config.toml
vocab_size = 4551
bias = "qkv"
seq_len = 512
Each number is 128 + 32 x the weight over its row's rms, rounded and kept within 0 to 255. Layers, rows and columns count from 0. Numbers have three digits each. The size before them is the row's rms in percent of the matrix's.

# layer 12 attention query, 64x64, rms 0.125, rows 0-63, columns 0-63
106:193114119091078179128162117118062126124107177116122103123126187160138114160159159134122115119082109125121140118226124162172162194118140114128142139127173125102162115174128122180148144056144106
107:155130095134124097108144125119140180126127178123173121140112080188074098140194098160139157152122121160146097154151118143126080124192085100100079117148095132133100185091071123091191106150143069
135:120090131107131147137174138120099087133107072158074138143145172049149208128080165092098122124103150086127151108069154127119099109118151146131132128118169144124136074147195110171117169096080173
121:132151102176100138085100099132131129081155172060166082180150110147135090109183028152087135102100120069114123107135068153107184166135136137130121143134087124122104112145135094104124168153160123
095:084115097085131132103154120147162159045172126142151098123110144139128144060140118131189096189177108108149180110074130120153129097152130123159122152114145090160073096079185170155150087150151124
095:070141099158145107119119111131141117117135175104130162140098136133082179129119142098153128160166153141112127208113108129170161113139168094102169129118164087103055162198079174119072107105098188
102:122142151116134107152053114092110090089121114147131125135127072167082146153126147139149119120145098108117110119150138114069094087144066187126082160127133118171125120084092132079209073205148111
090:131129075152164133126124092159172116116164126136127104120152109107145120156125073142126102076130142136191159192114132057134082137086049071103138122117162092072146058086107109113149163140156128
116:145137130155178167177112097085066123088123091142114129136108081089156193157146123164074134147152082186116138184090118138100117107096110184118136103119136127120110173172134191107170079143126087
139:144131125136153051098132127177150157154143153139138098097140149225094123117150165116153136127113178196152103127091127136157137127141123155140055095151089118151144180122080142053099107161171124
113:154126103146093206110154104114107109088171142071139105172136111112109089123149057160125140111100059041116127155142096113135159154081156114123162164114120122106102086122141068124124190097152120
110:125148116134110109126104122146128154072146179111175104123109061151105125128178098174146149157199095174136112113125087156118171123183147089122079162141070135157086113109135156085127107161209093
098:103106170151131138126174116112119114176132143066080145130123173084182128140136147163080145145184143158142096150117081162131137117131125145092130105131164167119153153203160086153068227128110124
111:163143108128111094120114122164132096103169158138124150104112109151103129087102071131138117120177168061167199086000132140152150143158113143118121184115161072122107096126131110145143132135147107
102:173135143154137093151162136138126082090162159131095126155158126110178096151101130145149056062163153159117089162125161188129136121143120118153137158168087120086114089152015170118139117127154145
086:133093116114145109122155124126126091153188107085094138158092127164128154070128103145195075139141078142110082142084170126170165071165145153095093155129091127135143125193083190125096178157151128
089:128150088165155154167123083141119125173129145114113152117181118153052151114127147117115122117073167152131145149159171059176151197126199133098093137137152140093077146101124140165093084144075100
085:135170148148134170095164116080165108085128155130121070125097139184171127132123148083129181106133147088031140100120125139154155110109087123136174138156093124152055095130155178112100124060115141
087:082126209116110147110144138166120116133114166176137156146159163144114138121112101115156117125170148147090146095094128165120179124155233170167112126135152177130082089177135187103155100126091085
086:159126095124172144095182083144101159055117065121140145141110138105105078146144166120086102118076120109099127088159137148090140091147165128152156128145195147101078115081169182178102087107102111
085:101126104103089145076121130124152142089116107155175097107117138140127133132121073150087135150133118050178157079108164102110126094082098101157177074131177106151166108062175135190127174137133084
097:139137125144145086110116120123119098074107127195118058159111121127140167155108124138152182143101163132096085167068128171143166138143153170193140091194093132099099099132094160074103166091159160
081:176103115158207095137109097121109135147126154090178139110093101173092168087167151098167154151111115151158173106171077081101077116150143098111073157069139114110161164127138095096132122096133078
089:096092120150109134120146101180133171092137086152148074125151140052142100122152140161103162112106105140134174138101138152128158125196139123138139165171132181176170098096138131109009130149113144
097:120101120108141130176160125141098175187148144148145183088120103089165127109170176105100153136168115118153139113146097119161181100159175110124087204096121158144134151165168080160140088192073130
093:090120186160051149166067134162128130113132112109136119101104164097175116120112053197133123117141157125136171087099142102071110144093060137149116142142166148173156105151101091171100107149118102
080:153083120113075127140122129148102177140140134154124137051197131109178138059144111105134163200170086094112182074084107169120142129121096077173098140158135122100127150112183137146145118106138111
089:149091127148165141127092105122124167154082094111164096163094158152125117119141132177199143105083087153191166092174138076109136142127123127154103086170166085115204093170144135116136152112173176
108:152141137144134063102088135158101127107101104168153155122151123141138179096116129112114128139113136133140135158062140115078132127096219091197137121143150115048128131148130161192168052148106095
089:106157092127058155111142151141111128073147109120112147085193099105097108133142157132111074110161095125156113128033119188155105154172143142111134149076168144132150135083138097172161094183101101
084:099120177164143109154124144131114100105121155121093100123073157145200133123125136113160114145145126101083052136213072149117163095131125162178157119128095184085079160174150166119125091085121145
086:139143137162133091098115088084100144147079112191111105113188127141117131174143136126150144112143125168184128141103106171136143102121118136158087080146185085054171082117135157154190163156174074
075:082151117131105148146148104160130108154122115130159181127149073147081146194115114112153112100118138140089058092097069076089095130138128119097155100158143171132071033152139150120171132081106129
112:079103123147160102108108095136133171143138154137192104142141095207103102123128142127124140165158082182177105126147155132163162145194128117089119093134122123087114179142062152078161141201168135
191:142132143120125126124149139106117068110147103136046129113160157052150196126102100070102138114068150087086186131094122139112099109098118140138127145122146132169168082123177100141068122083075154
181:141163103158094168117133085141132124072124168032143105157143099179150065075170098138127138106115125048101100115159109169104173148129154168127148186129074133130097117138126090136153115122145100
086:130136141175177105130094114147122148122087154169155088099090115109107146154099190087159143191150094142118181127085108147129130183127150072137150106128184117118148158185132120086164066155099064
084:166092074139117106139156098216135175121163098130118125132150155112127114151113193075110138136154129144149153127174128111182131119140129102104115099148174049154089140126114150136035170178150124
090:148133108148143094161047145058077115085107127174114132100144080152140113174117138135136137113068112084059112138159113183114110134069126174148117126193116151123110102108080134098188116105122125
085:094129155102150089100048128127131116104148110166116080110130180152181160132134069135106187160096143114148074195183087125129100125087138177163148108188110165143147086118125156148098138132110096
106:142093105106128159128212099125091165140114113088102145140123118111190130119134125179130095188144112121183164064178124142128173100165117091178087189120118074108192130127104129114153138089149138
124:126143093147126117166112136168121181165144143128177124095134112206076122127148170149149050152169191146155074181119138080143145161139106115129145052148138125109108183129080154103136142153159135
082:117099127155081152077167078115149151094154124100133050172173104088171097123116123171088170170128051127124110130136129146133167148126175139091136118122107102109100087115145105106111149178210100
138:141152090139133145155145090143122169114130148084168135104108085206146049104169132155151110174172108168133066114171105142143211144135122112119099154148083141106099155129092148126167147136193104
107:141119136119097172162172104151071091148087103068122162095096131143129163073209105136108150152136127115145139138153126180086149124113147131148107132119109110154154204181194105163082148082105156
084:082069108119177085119133158142082159097177140116126099108106107088147172140159130169123141082181202147176099169103099134159097148126149158139109111077157181140099157171135077115097152161117161
081:186186088139165117139134095155122087162088160125119168139130063174111113132123159129165106109072154178144116163162116109155121125149133128151119184131118143159091196113074165114166151156158205
088:070167079111110087203130092123119129148152111146143123109074051139112100088096149118089107091094109182200143151130133105146136127152157107121089151105172077147091167130118112103138147170149183
097:153116122160115122066133128091138173099190130107119157168166155114106112124107078110081152077057114098132132122085160166175130144121142161084113153124085142104133037110110170164092083101136159
084:193159120176136144084153098113129120098072143110104136146099126110130090157113158149124167114120089087051171141137154191095079122110170132116141138089103135168062086143057129143104084092112137
072:143119095170126116098106166131123139098155200148128131176106138094083127151125172161068140066089103113098167065114105180138105155136132170102117140105123094126122140139034083066116105109104121
081:188165082151173186119139064118123161130139104092117162154125132103111117147162149110143118100141092100096147115134167189147143110108165157122099173098119138174139100060100105179195066151162151
084:100151134120108118101072114136101108094141098151109112183161169114137150142129121155109160110142158053112088175139081138052093087086132173158226109144109126103152131159128093145150166124107077
088:138099141138169125092139103113138112088113177160118122121131146180118162115081138144071148156079116078139128105107156168182175120107111217098089171167114089145102163080063100093141162112098130
087:071074147089148149125148141113125167156222113097146133096102127142071136132160126078186104175112124190153135120143151079163142124173105120108076111094166146130135107156183145103087125164154161
081:114113083136124149111155106131170143173144133140093127120074158139116069150098169092072175097118051098121158117147133161174131126146053132071094157147150089152103083076082108124086134096150138
101:076173099109124162159138135109114125110110115121102151090094106141154091109135123161065097110153068134138163101096079119129132131106151154089070187072140155157160087086093069164160118136178068
090:094040138099112175117139132188097132148137127067105128118113189125175139065171106105107158151124170113136093143163096147113129124129083114117172169100107114103163181134161114138084164066152093
096:113071090130098068129140113126168181148167163146101105115138157137130092148098150117123130163116164155146162178127132121153160128085085107106142080106170079072149210152156146084061131140109174
085:131063128106130151116151168144176198156157133148153127134148195094097136087150144109098128126092141133133113091145205156153121148174149098121163139099179154098093193070113120065179130131116114
086:089058146086109134157147114127129140101121103122191131154165149116128178120154078167118132149133155099173123094100116132103111128097067184082160106084135119132189163151167102155136199195098142
077:074175161115191124149136154141111127144138137107138143092093049173125138126118120137214087111144149098163112097082059092132164151152120134144062130137129098145150104182153158147155069158132144
092:153151112176102183080156097168114065118090152112117157125149092104098156108129222125134108164112149109090203139108116173065122116138152110122202169137107103129147184158115119120145113117133142
085:154148149116159136128074153088115136102118188151150112114110108197082135106120133151105108117044126116120151105115120155160159195089161187164100195085148126152154148106091122095198134161111116